Each number is 500 + 50 x the weight over its row's rms, rounded and kept within 0 to 999. Layers, rows and columns count from 0. Numbers have three digits each. The size before them is the row's rms in percent of the matrix's.

# layer 4 attention key, 96x64, rms 0.109, rows 40-95, columns 0-63
096:531554568459563595539512499496504432556436511465494490620494451460449420588553545582481503430483509469484422498496554445501424544559518565539415547497505506455450544553543460450466505443534407
103:522424506394551513488484595456537515432514449427451453494431662560466497501535525502466444488546557440535469445488515513522544399529470468452431553447553538439520475480488412551540474540506470
139:480519490515548460490481489457605477548547511541537463466528518529486507369516493581457452548579477529478500542581492474501515436495542421499519410589518506485337599482486574462457444551488517
124:485546546523442453521535502565458524529611579537549468418517573405607484492540508452437574492503504453490572472510446555435508500538497408532421469466505512462587532459510452519431566427443488
132:523479514512485487463545519568449495471484557483423488483577497484476522461497520461419456494402565564496600550413460547473459445521521502494499513457494546471600483596499354606506507461556415
108:408540446401458464459494571493512431448483535504570612547496535494516462406447497476456504569488476484483497598412533571507460504562512413554466506559580453460438429482514507470494462470591496
123:517526506525465547525482467579514510496470583485541437444514445463576568460565554534432501497523525515426506508558493450484382602477461543421543498470476505480436483447575592552500467519529650
135:455467569536475517569500551426528488477500467498520503444551379538420470566578452528425478600396518510458423456480506445475490562476522559395467451423593501577475476534467487488524518470488536
108:453534554502427423496543437440432537541552509536507456536489591608538512449554447504544554567447490579442531465487513383451499520497463477555429502434535445431458432444535540542512461540427463
127:469585418545488570523532414562480543491519520481539524401443422461436506512454540492483575494482561544508503448489527505447524448455581568455541535494551558548512438425453469392531490496391574
112:434508495492548534541506413426508509560445495465470512530454493415524406478502487455449599639484420536526493544460542523559511499599557543581499483538643457483476456521492469521558531514533494
145:556529510446532498398465509515476414498455524470509632524480516537578547509480576542512479540566502413417469540578478487577504495492464491583524456476562522493381489586413481541509521467583509
126:460417597505537525522530492468543479471513446515478437469455492450495468530582450407389470524402508494495501416485509493463491481385613469520571591547473507505569457512441464438500544571448502
112:475470558515505487522610497553642521433463416451544542477525493453490573525512509597571553509558423513485572509524558566509449566477540449584558535495545538560556466496460423517487475545454453
130:536487482593528544536448428477423502518487469428526528466486515548536516542447540477530581561367496503600513542464531488541495503522572575551595531493499483443534437481407494468373501447450542
112:416563530458511472579391544556506525534469472396531490563493454579524534497455417533488624481538450423471460460520442386513566540518541490454447498546511430504539516553446490440477542506516547
115:455504481508525439471514421518427485560542451522477425486553539571496607405491515529462495528565451607389500512510531432445531477495504501449461426555572470515426571494572522400434512474475518
120:540443489651443478412523520423555460524604522456512461523549561426519461493472509447508457468521474443472505430563534534541412524495537510561488574539500524528556370499497552497535510570521439
137:483516552517523381420534516438542431482511454492458489534532612457468577459482442527467495504615451576499406465592511522455554423490550469487584518618509495535471559541518492512520530545528507
120:427472481496591451475507545522563452527471507494390441528490519561498526449455456625400452568562470483438518492599523531457526504489409506504477483571445522472463598495517406460426484498543515
104:524395461546576564500471497455468478490551489501505586453479485482470499508594597526425478503485431411519484526509439611484540512473562465500533458386578567543522448562470443447579516450478470
136:500540492528479487531535588510483552491570466551511470543483512488541499569580536473472530520455562501521563407406498482545624525458587545488366574503518570547616517461482472475536578504462498
125:524485410409476534529590482509419452416508489465546510477517566505454517555551548487531564445428469390510495490457464486503546540477518478463500489443479483512594410562473408428616579491502467
110:469543456465508553566477537531408484527458510540512551467580409479421611456497514527536505433456516538580504488428469445511546495468580423422600486476500449479506597531467528442485487432515597
089:440487523403523581480587456529507562482566483469551513484451506484507612385495497558516497518536460611511410491537508481463460538483433479434527499498520421539399540506458525499413440537583534
090:487559472510569523502461483474515489561428511565489512534564534626559496551623555555558592493514584458405629523467468543497481479590533531560531496517454474457506510519502484512552592513493486
087:471465409518492449443458438483493427506375503509481440503504409520464478592466481494523523487428469433460583531475436547529499428490522500502559445467441491486501416561489401430584550463440426
047:579591581549510532465611487492554575484529535450598506576535559548450539514548522466593519553429550464568460539563539539552521476513460551535527491484485503576573499553559520486570452516534571
082:485533493450477495503532557569509544388615508527556527500495507476510573456403511523431455531525458571555417492608553474522551637515415549478544497549520532526508523497504546545520448544583517
087:455492551509497441526461459518511430581388517481491511484548518546530490570564517489599545542444520408436566538456483532553539417463562518579548460459433479518507477525509461567538631459480418
037:478509539555522487518436544587528502527428555477518535516546455526425465627614548474608470513498558463506585548477556504482522558564576466548518505521560503541573496452513481550594568479559455
050:582439461585449438459530504537599505471579581501573612546517485470570522494426459402515474493553508422575490513497505546513547565495445538466567499470504544579560422493525525525555541506524552
075:552518545509487513451610504522520564441638538509574522530449531457512526400440434497452441488503457496556384496567565421460532532459451475431554509458562516529514509465517577521469422481536534
087:479453474534476428509427478476485515498458470501455409529584471514457517623630521534594522456533489502468478500472488562496409436519539453553460498522476539498556433573575429468586593463532510
047:412579498509532460470575533603560512520480506554478555440516529583525460542524430461442517477550601391461560515485463585601474515494524479505529505483510492594535529452508583582509489520519585
085:452490461433531439438524477522462438460461458492476544455442519467515513368442450521360456453531496495411422492492483481463456475499451519459545498464560432433445513487394552480412423543479491
065:458438493582510476511413395399470416477501484449495463402504442604477500490583498462461494469514510473477507513467461450494419455479557499487484470453434376483389446474480457527526466524429473
063:481466500563593482502519504520548534469564523454537603488479573535571606484526530472378471495603549450484430448570471561533427512446548501477477551503548471538513478478557474585495474611528535
059:467513502411494467516471491429497393460425393446422422517523435506577456465502484501470521526486591442422505487484414410499557560486529559489511423517473484450455491513445473460516550526402425
072:504503578544503537499541561500499525514615476520533593575428509449507513487415442493426400528556428521524421425505561501552553604542466472522509560506597448538540504458475587522470458517507546
083:589486509476543522524557475449534457479570526518567502553473557418430486391493461548511451506475423572508366570590578457429455501490445483463523424555512493494443537533513559479534417521518491
056:527525475532533553524449456517465560569462512508527491518571450489446515570571570613530617553509568527464609491573513505477467468545547447522469416510451593480561471402548453467553501469514460
097:552508473532414456511587488505546452471485512501493436576466488526445430528455453389507518467413474414497519555489531478492565452509437548456529441422427537506601478550555512445582472430453414
056:410527603582537507507447432508422477495527543430488449493518482454536434568548502505547578567430466500487533515529493488503354450558530489487438435475433476462437507443512457539422578468468553
065:379528401508504401493488550538497449510449502465513582508496454566561522511468476480466448537528536429417547428487513486619610532419479575548563516468478510538584452509470471550497478450490528
081:423476453459520517479345513442430531496381475497429482451538523481497523533535640524493521457516517488484594428516445527452456438543561467519401514518481475503493513518490397451525524476478562
101:600494546513543571524618474507503549474653510529578424551492547510514510466508487529563504500519410554597414556557583498457481516523483481485535518535549543522454528547518578471468495572558514
065:529491437575440449511549509536463486456613501454486504558437405445518466503408462460496366555491519585543427460511557412518546520488417507448480478452473571465490505449504470500465420428484520
069:560590583508508471541458439486433543586456515431505417509568496557503514549508537579543534404470525476474544527443458501452464456537668409549491535502539524496500524476487464474498555459428546
051:571470521473473471470517498486508453481500535484471429548451496446497466381415532427537477471492437489587402476566584450469500421479382461486483512484496497558510576459511549483509398420489398
071:494515573441542525503572521483525474464584481499510499507423531523547468393466417535440411468559486498460392537495513428526422558491532472514583569516570499505409530524479601524473394540482477
073:475561514515498493469514553530478538540486469476493556483510566534643523630551532465512556484528547440479542527465441574558532496533574534632594498514528499538570525537501472541498621548463539
106:451530507473529547562407476508501491578417454556463406491559488529433451616544495494623564467436525456489608518467438518517524471511591519557497489513460506449499471557506485482516591485523414
082:547437580476553524496528446478504532456530543516580416509514569416505501435563491555531454473493439543540392483524500534428412453479497407431479523511566528468367514492488547490415446553546492
065:507507583472560533533557541490510524540587535508517536471523570557554596474538541579492511479610518554459489545519552515519503512497577484512562543533588495515467633553433593529436528600534476
051:555485431499509512543478473463534481559409491489415528453526514453447456503640468563497478443473515559399486538463446437476416432529527434520481472521492443392462504545449478407469468532497402
# layer 4 attention query, 96x64, rms 0.121, rows 41-95, columns 0-63
128:397496517501422456466482489487588472593488560466525566548576526537494499489364415506511433467584390487465502565496511464514564391517447508445491534493499496507429539484518588549479481533537512
092:441551507478509443466544497476450529519535468406573511497501522457551521570496519560423535499558625497453518477460520517520448503507620463482515556462606442475438541435425461431387458539533550
114:541497463478542397426424507475535547514431491482518478470501564457423575457550479508499504537472522473451501484565520467513401528435422519487612533505465486456526444581437514505479441533573654
095:527444566527419443537436536439465496466499560539523442499489560520538477496612437460519404552613466541551455454506468500583505564529457528461594450526525536509428473557544496425522431541519576
107:439472543574540397432525508546524553471542499526531518473559466514530507503470405443561527501517519592522572518560594538568503532524533625556498502537484440596558505441560585466427538502487532
126:455540544533395516451500578462561451602548397477491484546423518539520524491458404525504484480571383502400494466498527498522522496459518451495489537461554581550480412510516533447454470504462603
119:582475560521406556414471557585528516577541550427542508511521510451482527455478569503483562402471428472492446505485532518487491516464535456474544471449509479628499448501560566452363489509536456
111:486450533482470416469514531531610507517573514524485590538497438461419452464498480437539481438527446484479514431482546506488381564447501484486505585553550509447439428501460569584520431536535610
094:494494522469454490563505503485531539485565478490437364480477482504468589490528445506438542425415437486599568568490591381539546444491481513434519509476572456524539488581485448569579497529522493
112:417528423567489580532440484553498530349570522505507442456511498557525415520532590576512493406447516465538566576512522508427467492486469560574515484414442521468471487531496498494441466428496501
124:469582489561547479455585523510520543531512395396461543574497442502533533481363464537524491528513408521544502497466502507534516506499523484394456460532486507458513457386498573539397544483475575
102:476482444533485441467484633478525512555465492513489484473546554460559560430411533543453437523593550477417460506540542463439552521403506446487581434472540448464504620508454580510462503468497459
104:537420532494429492515475478531469626548597559498546517415517495437520564448576476454516595488528495416516420454458472515462434585449477532530490575535560502558533500537504413436547524479460551
121:504521496515521606496508486536495477443596384486482479560486526498575497539466570463438471500490459402539552551566523541491433447515407512546466476476538467444565507503468354525436524475588440
094:472510506513538494489533440422574534415488578465491616464571552525463514582427536507413484522519519416455490597486546518575581443521431504572476432469507506528455393474532455494535468446503537
121:517495491521548590588532532536505453387558501458562465549520451509526435514480519468462529476507610520566572483501497507557445499527514504528461510464545569406427518388448394519475558424573525
086:475398516514401427548582530529458488457457444562466510447396571509561436458433538576547461557439526512500519518460407432475550491450492495524529591564496483557510450533575474495507422462468492
106:456515552522483344602475579489556534496484610477514461487576469507511485498419438571532520536578545522521396537562456446490491449402542457434539508524448531429507511505535496511563485492482470
091:520490458459471462524377503515509465481447516468483469495547503476485488651481454553455536581544607439594492440531513486525611534489524465447523485495425490495490546465453408472569491490383521
095:515467569471479582500500473567438489469447404441513573469497537461462532502494438564507544564556549495530422514407508442508534467451586599526523564572417538536522441530512509415579500496500593
100:560479286493425481392451497476534568486457581504526562494491460475440414512462452438503534561451472535530533527457471499514510537579541453488502462471545503560449562547516531530537514527485456
093:558408550434507546594568476461589505480478416367495510473480500440493485443513465465499522518463622493485410584530527522484458479550486445558433476542488548514379526492497554492543554491507490
090:539595453483528467463504498508416539514459539441552527559514490475509571424473481442485490515569493467395486506546558522527526430517533495543512393443562532536410447532432482408427602537461419
068:409512464426452457432398492532488530457408460483480493444560463540511546571502575500463498518494544512521636413516488505545558518527479543508423541524517468516515413531482375506534585505488576
050:498477540543492449528498602488537377516520524499457501545446520451560488457491477456461485482513433365412334470459497482594503437504517492587536466497512491495547505419531511495490429500475435
083:575457570414514550468490414432541456538458479484548416454548528453440483489587489583506504412511461509485509530518502510470360431546518418445510457516548458484395494525453498515514518520484395
037:520523531474576498517542443385457454490471489468509493544479444489495487467474400463502434472549433477451403488481528451433470379461526487410535458502478440408405463455450571465403510506490449
162:501493499437436527419432458463505514487398466482518435443572492506426512597586563558504540492458526548570559399576492525475568466558473455447430442536509475531463444520488414491565558511444509
065:530475590505603482609562529502543442590553602468536489528433518498502496455484439457485527488565449453409458562479547504523434497514548453505586523481486502487475567486537585539430427468556424
027:571464592451546447483449503379583460575501518510436437465520446515443477452557551467526543438458471468425482528498515474387501440501545427510530519544502537514454541615500595517501519485533423
035:579512584462440525470535390494466492379538553563474456494414538466488463430446508511462459430473478528547565527533559435444500528498445436465465470534511450466412459520470558416486440519568429
039:511593452612563544551577564554473570523549593518524618528492449506568523484460541503483475593552562511528520524490521501525515589506512539587504549527502553540552535493497550583483512533589560
057:527492496469603526528488396392524411577454491451495504513505512487526479481534520565538436410508495454345489494462473501462433442429523483450504601522486484442434498499474536506467454565446425
037:592490474501385545525527571478546604433574588511532564496456484458540529473360533416498484524513550484550529492483503488496611447502463446534452460473486567590535452446543492501549499471494519
084:466548412564489492480475599552491522448558477476439576516437461457556559473375514421429464571531550526516466464476508493527604580514460590550498528479504558544591524444489436524495465497528545
041:430549465492576506577498538542478572466512466481471608527407537526517510456407441528468383439574412471477506470457512482519449573446513469438548585477546450491494540474468546437410538495546522
058:477533410528478535479484562563490527432521452508493544554472464473558525524402554495481512546562543560596485413586516484494621587517417578510453518522495546513597515432487457463471505510518599
082:467530436564540474541530522532457522441581485495499543570421458486528518391413406410472417484510497456480426532478518472490502564430462550463566512414473494483548520419512544505424393465555499
067:531567451455431524401476511534519567499403489513539479521527465558494502572525539553513535528486483563587596438561558543506561527527427460484434490540477486589507466482515414510619546460425568
068:442490535494613489503487421475437460530488439497463507487515557555533452469549482524521486435532476428391490559422443542534418495427613522565523554494552451454440555518456562525410516573497451
046:495447575411519510430523482464484443539416469487531485401545529514432440478610500510510550492430486466496443480483479499446458425517554398504439460503507481406429530511400522548456494570460407
110:516503559469576518584571452497496466532518514500490483514463539533534476412505447515524456441481471449423443642457527458489372459453564492533578521479473464453448550533476604488422464514533408
041:470423540566592445579545586511501484561534580433490564462471579524571495476545475539448474488524458448382424585471481550547478509513560542527516527474468531521495466552499604559491555549551454
109:489469446428409480459478465445464482464451473465462439455457409435425490432451470456436460479434488506500443425518481403444501485460397444422461410483462462459460455473477449439520430437458484
096:500485489477452527471466479477481538479439466516515451478609476523474534645578563562497523525473570597603584444577470528493561515539507503465454470541526494529476432535514410522598572523459556
064:410516516503546461487446466393489412541420459439479452489525539511550407548542487475545508442506458398367532508429432553515403434468555499529513527495472443471504472486433537496432534504466450
069:520426495406411491434478432423478468501434457468517404444532488467409449473564507502472512495445504559509445455543479441446497478488457421437433420509477427444415414567486453436515479504452496
043:508486483579524491584517552430527414492483533398453536530467494493539400498425486448558459537550524457471471471414479502513497488482625438494514523433418489420486502468550561539384445487464434
036:519510493534627469590557485442470443591482475498522437611551526571581470559595491491505480479511543500476504617481466491451466480471588523520582473473505536444498564536453596534471475502529449
091:443496452542518450561531549541505513463596488481474570539399504523576504439397433393471476518494461429454437495407478493519485550462503553548516610428466528500560526432534540482430456442522521
109:539516420573514476523542556544504493434595488474488562582383469462502480425364457390471453558502466489492413516469543450507534543478458544474531519458444541507559519419537510485463443435533495
104:490536472555569495575568494523484492512524491483486541554460506577557516410469412516497451456516432417399492608434515491490370483464555523527610561472452479472499537482505595501430467478534477
102:414475469514491405451426474445461451478437482422443501461478457456505446518461477432468461484497474392408480420426400500489450426461500485500441486439465470444515463398454447488413492467456483
077:416536428558554461564515585548483521485576499471456595551421480491568528495430496409442477553529522455434465483430477504514515579450517572561498577428473541522610525454491477519443469497552544
069:483490491554571487536532539569499500544554488510469539543464577554557499433454465467484485498538510446447454594431505524549443558475591556568584605487484549475556580464499564539392452514588542
# layer 4 attention value, 96x64, rms 0.113, rows 32-83, columns 0-63
113:493427472473577528559505507424485472436521408544503567527621489486427549484529498472477458474561456472573544571566552505556485558532420555441550466465593547456547434514519572514556562561524482
100:518468566517439512559420483465436494507536490511493512536469462480473477527512434541499454590484426480494525578535482429610439515630493549530561373468521416455528482561463484395553456470466495
089:468547548502567523474563507571575479394470433568530535537453489469397530598525547592503460478470466425555469477479503451520471441475386472465513588583524499513498520473499494454502417547484586
099:401490583556482498545505497459424473473552540503494527620582543541521391482587505503484480502614488489496509449501541460553535544479413493539528474497477607450478495482556526466620518432523539
089:443544566532408469444500468535451513435498546526471545577558485474529492513548499397502528480506521447555538510584558513483584495439543519486517394569492595463473487396573547431464438486585457
094:439517491408514446520464548521503475534493425571479513492489537508452481473447571551482450397460456461541476465450453376577438592471513446510478560601508574482534526446441464537599490574518499
101:528517555543540561460481490540606462449457507488472386375465554461491467499480503491465517461567510585454482494449517623489509471547477487473516596479420446624489435478534511544510483576540522
101:564548509536461495461512501492433500454561418497538478549431571576501428509534528534526455558458454442567500624519447477580488543559515492546463385571538492486498509438581464591520508601507520
081:410497537465531518479478531406466445478562502510418499491510510524507578454507486563508455426536547427483648508582478421493516486427498553453491398476452562528476636465473489542511486512501567
112:535518477370407479610491485466480540573462553486391536534522513423488413481482577419468546471529571483450548492533564500474498497435451464492434499559416542502514521461404551535514552526495478
105:457472552589539519519496502510429526434485463528510448540523515569516532399555479453437437428450583543467480466593563521407531540502515533527584487467440542446438485603556426543481509494427565
102:580456441514487494461488496556463466516483339486547432539443573475497433511434453501480451561466404541483463512414418580453449521560479486512539512520546459553426481577558473519436506561497458
098:535620423470449562573526523516478467337510448491516553501549456541512541544541474451432465524533502460468604527521495486436510547570498454483454504476435482578564469520497568458440556542578497
096:475444552513520512420519487571440465517481473562405474488475413433449426593458553517524527468505445507460395411443427467473477488541446554528487520454513461438571472485563562507414408499475446
100:475447570498551414388521532460422480468463447600518502523461544501405454496550481438452571573538495537485467541465489587450506513619568486429497500453537529485518468556462583571475433507485513
095:524537472493517460543485621497538524568444542374524500484477497459457485479458530588495503528468508543523484448477488471525379493475477414466476580588425463662548525516529508586471496510534509
091:506546474554498516555460477489468531471535495490514593567507561443574501555522475512465466518459516392485457554470549475508505507523524434476510468411492454360490398586524508441636517440418534
097:497526561471451578579531592574482602482436502468451586489581450574529508556511496437477541508505487552526548530486507497464499493549481499423407514463408404556594501537512558507457449428528462
106:540510580465437439518505461442415459529534477510437500455518517523515508511588614599569502482443481490468466493463445488493569552535457502619506598518548561561587532497601507468578486529488528
101:540478422516497512490519528453532568418578521520510486434538565535444406507560514448413496497584548479514463570595535537479511512544523438571530390421466452620513467461482499540412500528528508
091:477520485505466440566503522471459616428519574548537559440479490448518591450558567477466503492515556526474567515516419520529472457534462388454489465469483616514577493582473505467534619557479507
087:572477383448518466385548595552573458528519484494571506524500452575477448531407476526481544584472488603568534525444488525451504490529526484529454534518476495540510563503410478551465490567565427
083:459566579433552487515490494532510430603455487484458560445495519426540439613381481598513541527506478465504522502421513480486523501571516542399436522480462526556520515413429572509540473521528551
096:558540479604442448525472409562504468488468467514490493571439542464513491497517431489561511517516394477536562507475475499477561496515535483479508471517648478417465426392518560553435559503504396
095:544440406489526496501463533506482541514503539446559517445512523461502529419488493518460457440420465518527515579523547548474509474472462492506585505482528528390457457497357455376614588492477559
095:510537548510533535481485569435464548559556524406431456431413481489496415549524551548529530475502493452537486539546535397588436487510463511441456513462505378505604556533575502554584501538515521
082:560567484552454536421424538491519482465441549403493485441554404468451558454542526557428545454557553538440551604477528560489540439465531528457536506472420438547487520521519537527467434605495477
080:460465470548483536518438497432512521361415469562527499538504501558599544474522510435528499511576494619492516538511546491535490487594488457522530424408474521531589507537457411588554472545462505
100:489430483548446512619443554374444563412471555472482503474540490526526484490516522550438508527521530501510401518529608451460537492538528484498400465431441433483476485459523450528380527493476555
109:542590453527476501429542501511557476435544407513433531485454470499491465517512522462488475428508519463498567541557525472474519544560539510467502462376419559550621408514460560577500603578489503
102:477479544568450570567496458503478460543443536531564532535506531448491570433520472436489474580579563488477561544635490606564488560588492492416448480553566511495457579497501432491497491560532525
102:533542541502431515462496528444535572507548456455478515417475496510532405496653489401591404444542468463509482515499457496448497568495535425520489435463467501580563446394497492553497520448466474
109:514495425574467559524441600528593506485476570535507485486469502545464505580448465563551543537454475586613540505491610525441534523543473484486443445528422481519558474538564418437574523511545469
105:508523523535492440377481515527465542502532474558447491512468439495453473534440666484464511425455533540573390454463466449553534483499508564562526417496470537436575547447528444435500493443526477
092:564508528414539533501509514529453480474452573627500500489449499471475395498496587502568575498434591541488470475554588478490486496412517358438502433507505548501507555461522437572530485530520471
099:643507538505469508520428526445546525551582600423551515560502474422462499450571599553532526491482458593543530476531509458490531468510508491514490496450441515511602503555508552517560589537588508
075:437528501565508452570531517573467570456422477508504567522523593460407498465538492547420543527541414452621518487489529528538533582453466550516474465495538448395458522492471385479561459470520497
103:550522370553554472458448547593534495487448492563516478512394464495463521571458517444496519524468558571525527485484523578514549499527516551493433569449479531551520472437514389449579541406476578
087:542516600440437518534467459417440414553434494494449509522459384509522639504519503463600434453470495495556581504446476507491434495510474496470546505515504477525480605520466579517528433541552463
130:452495486556502443459474536525554570535506504432395565487496482456525575479443552519471467489516489473389510342488442455544501527448493523573477610539479495541556565393454484488469577489505522
090:500599506470481428496428496499496467516451390486542557503481503472572526489482558516451411455527497432431499559435506497627533615502569483578570497478471483417542483413481497539430528519500559
091:500519483501409498548538515491544497542490521532511484521546466627343472527481443561541542522519514547524498425595600437499511491550526547509513481552475503431483541495590447457552565445534391
083:534537392575490475533521577509551526496564537536575357466483566458507453592481498515424546471523535513563461531539611422544483408562541516462542469480463494513480473518498530463457553439570497
092:481538478445516448505472632544479553417429494515519573478558500491543531570421507418472438444510503540468557440521575523511459513594479422518540484446412561556479502467565499462426479405454526
092:430560437489598468550482547450583511505583527474454497495505589479539561512455546555408536495526581456469556521451512508484602437392479496546501516494513490528498474504420558461433595563556543
154:597456577432442549493538427469518455537490535517531451489486573505483400469577456581516502487507494498507477528513530470486392492549472415443528466474492430516394500510487641541526504536508391
113:525540591497486506514601408509510452528534567577570419523531458518464519470578429539538448453474515472588470573526521417460500541419551482455401467570539504466412510471495515526520526400512535
082:495527553434539468499499471529505414556424527518481529460415604454457466482514497415482512422444485486396488544436485446517477468506579522468467544559527419593565566386470539542527439453503458
116:483459542383521459610626495443516489508534497568500475453503561560535529429538568583482436475482546455474412594456463508488451477452560460504500507521544490492487517527466585519436441550579444
097:468566479572543451550444588551533475499522456495484520471453458571467517549464525520494513541567538444504595501481523562572597640546504488553500524509470521579601472418567412484540486489465545
098:376494485568494389508535480558492571537479522592446534548459563487590508610535514473449473563541531506392488479545444495578495492541498553565494529542548467467501543431431502548427507451523478
097:442521439471559453555522526473451517484547510449484559542408450423417572460610541540550511514488481529559586491665442415513511535512466557463538454517541555489528534485503447499567531490503546
# layer 4 attention output (transposed), 96x64, rms 0.104, rows 32-82, columns 0-63
084:552586497527537612537528493504513476419573371527520493504473508509531534479596513589432451416555450508493450484513485534541530526469484557454488524412446527509574461493517479462501434608521398
092:472441575501432531571585460535481573463504497528453490426441517512602426441598566442507480516475499468574602542455497476520430566496411507539439467512490564437503434467457442580486516518531511
100:568493527540440543505423509532474488461514411542481433462389526553528436532428436522527440437454423456532420453385495496445425460532505456450487519480476452611516426431484451453489477503471479
079:598572492529538515532566485611451571472472480398511509525567407509466457510521566499495545511472560447466521511589443585512507482508599456581496458469526568494461471486471364484526502492544463
091:533584532577503514524528478561491539449583497537527510575564537520517480585491499476569552536462567575594552567584502501518550429529557539577516463487496554482524580460493522512403579434591481
084:574526523489455525476463513549471485513510403480525498499447589498453474481607497566458577480541613551488390418462485459422441516523582453516488524464506445514598533501513425444410478442525498
079:502493484497553456410481472371467481562453461498485552512602509557578523519402438479491468473561500489497542506522481519537493475432418451361534442572500484598535457442493551544584502469495506
078:464494511563501472566495394535568544431586473543512490452561509516496475487521536475474593525491551549492571547492497479433464597488619466455443544475507531560492507517501457447492353503613506
074:543511514487442607470477460539547402492520553519531522416588448451419492480540563408529574455493564413592492504450470441473559514474578520564517488477487507474527515474537456549372495498540456
090:522630511370533513526569481518493534512452505476541541508405494377457434514466514414531595510492554499523450433467476501464466503488504515473457528519418528418452503473474486409438584447545492
091:417509504500483509562423552503435508431521492520490523443536451572444576442512509495424442433500473449495512540550499499515442510476501479539503581394545472571460448627438419468598535450431457
087:423419462541542430547524506527522518487498521527545488494487545503536627476520392506472564606515528529482473616478452499509537499427532540477488522548555468488453516580558451418607455558473578
086:479591465532497585506588506473601461435570482471563485513475575564573494485415468554609473446578562494519445566562596515497480477492468530451454518526482506500483454385510558523439492488475484
075:494501635538429507560474505474472522529490510547459476443454488454641523435476498546504383455466531504522512435579435499585443446468527502530607441530538524524567510473536501458565428530469531
077:453516572457562473532421514483455385522331487522548423523490429527521535547395449521518459494517445588455491487533473534474481551512449472562509430511432482474536498563483400480513487489497563
078:455550468501592519533515492499562545502416490476417420477475554540492487494475501548587568458587483458483492389452549424505506490474459463465573539555454489522518573531474471408565565467395585
079:504503499472569487532556493482518463450575447451526457579386486494524369521565485455467509488465425470524380509481623520526463487553472545575481483496569533483454424456454454533591448479469479
083:539578457522464605621600477441513515482484550444443473561485582515567486516485518537568459492489491457505478456533510493506500431542404616518513487568488496451501480407575538438440466519418515
092:482443578482470564422496427512485590404470479439559598495428522509521456478531505458452479481495623533488558501494422592490520535485562432545502434470444501557513479537476574459490425563457563
089:524594392540484526510518498432525522466543520524481493455531485548483398524421579531605505527509488454503569573518518493532490507467534514435531437464413553472596409539537510563568588501477410
088:541547472547560562583503467420429484432529485430494377510430492501568497470553565402553506424525537488475434400479554440463463543509520490446429486460414454501506517514565517527510522450431456
126:447444378419455420472465456474483448505454481483440439461482445448436485433423431488432455492481480451397432485454473438408497498433465469462507465472457434419468497511479490438457442455449497
082:578556547453546545479518532518560460509440485489551490505510542430608449557557484502522526504573510511588515487479487467555554497570463491642498500650560437515552505458548522478452498538521596
090:394527608531527434484466472497530466524499485495537411599536542456527516574483425459509560527481432594514525444534488509538542514498500450405368552475498478501395531463487462483411454522539494
083:517489449516585535526490574422462532483537391498552509658468467473398441513520508410415529527442471486510519545438539549485518547554510517488522526429525486471483539626550496522538526541516432
085:456542526462536569523510441496490473504496453504433516491501434576487422445405586513495492422504472493598581418505551442550413507541523523436543518539473525492538588474497503569490363515583541
084:444518417511590541473535367473538514509537461560463521544565524605554503459402447453535465456498511488582540566524538477513581534516451597497603440524490500496482587545537514502491546515497436
087:457529452496487538534504449449474486496552555502528540463569442538493589458605512426412483480553463460383449465561517565532400611444467467436486484534490508464568438458472497563581452495482483
091:429634396468496549506496533532534547443511572489414447441577453568544423454524605532512398427458464436500542514483548502536498509496510514514533516525450539530532477616517527436520531511471480
089:458548528486547491517427467343525393438528450469532514471525443462513519443410511504444439452627502458467492460580491409507442542508485466412462466438536516474531454468448510506521493531465435
103:508507430440475438464561507600519436492487576533501471440509518498533521538555496470592600522480473433474528576407492512498509477578390553563449473473397483570479530534522412479515485520579432
089:501510459611503542508437468348512497455487490458584467533590503453377438554542552464639571556556539492462535429571527518477499498516544548496499499524459529520534457450533495502481490540474487
134:547571536472420528477528563596478587453550501485530546581491443469480574541522564451455520546517575559567510453609492523543609524518472529530512502469498564616552497488554453517570494461521556
122:450543381562529472521498518495572453463469570446520529554519506455537626485498383503518543573576418457441452483520559475495598549529406524475422557511478459479478504416538493497525471525461512
102:611476509520390490561554502511520551561578547454486441495526402428441581537497476532501484550473382537537535524570533498484546504582419572489408496538528521451464492493529530435562515449496460
096:499549514497512498602552574601458538531446548564429400480482485504531523548421492503553553530459527578519495540621496458490607495469443478476484467559539576496493532463508416392562462515495506
095:538440463488478510398466521372565515518471510481504449454489431461564525503458498489513508549567554546446451472572453438510562457613514487544486506558600508576556522465535537494454555592422555
105:456482462551444472446491544558493490474477516449544528523500453503462471535367542457556486550450443474586511431494536515523530503525442540520450437505399547509591479413517350532410477469566509
089:431521474508591480521508507540571552449534559569551491515552582466368455499510466611497528475467546539489509548583541529572487529485516522522518533543545547481456410568557483497643542490517551
130:497539470609556508599525529480484430480576486528511490541485528554647472458493467429483445505542515441398475622419447549546450508494557577534521521446494524446567439478488525504511481554512485
094:451442426561613541560498478444450480480508534469430549461582523571523440482486444461528536518504475462412464483435430496492363439477512528490450572561545536557472560558445559510461527574496477
105:575443527484450554448496477431518497446524478499610456530477429386522548514554511408436506503436485535583417441516478512474511533487417488435476470546463492560471419454512463507602435491480595
088:542463566475425534537557426580492486442516517498548556557520521476539530478557491500538490457484523508600400437545513455373499541479440453518378483498458456589463535446492406469445455476533449
086:518400501511447473467483469510536475557580610459493545513492534428467513471443560528500547572530609478529466465449470503517491500429499566488399562478568569479571545437444431526474438552553591
092:517461547450500470526504480600469457542438494536466553428459547580590522472519477459514469464506513495363557499513420516528348542550568514568446535480513486451519576509476490506434429479574463
132:586471574457496578528536521501495468540476515549580446467503488465438523475584503589583499425387496559611436508564576480431422451487494470481541493545574502496441461581525481458563483484492511
117:530485439465475497445515462441525532479445430467532468515569551555494464478433467517465525544515460558539504499574509510546551428595423512441476348504444433511488500570508508483609513594437414
097:547455457617507493514585488421500537455621510547527526488563472505546451522610549572512402478540474451554480542545490556508395434521523514507521472524528558439423449542497517540496499595455488
136:572487561460559515456559417460463474585468503491495485558586545492465445465650448527487504460503538493464531556548528430483458448473525504534537480548525409412413539576442551581495526509479440
095:407481416566479481442419555464422513478469446500464561563493490405510484511441488430498439587428451489512466434492395561544484475472525608551530568495527514472504535491476412473445525453536562
094:513467505507527507450520528445527443521489463415583543480578594524528511422545402512551448443563544401505477555436491541447496463459562489534580512465466436448524430519543534464441557589428567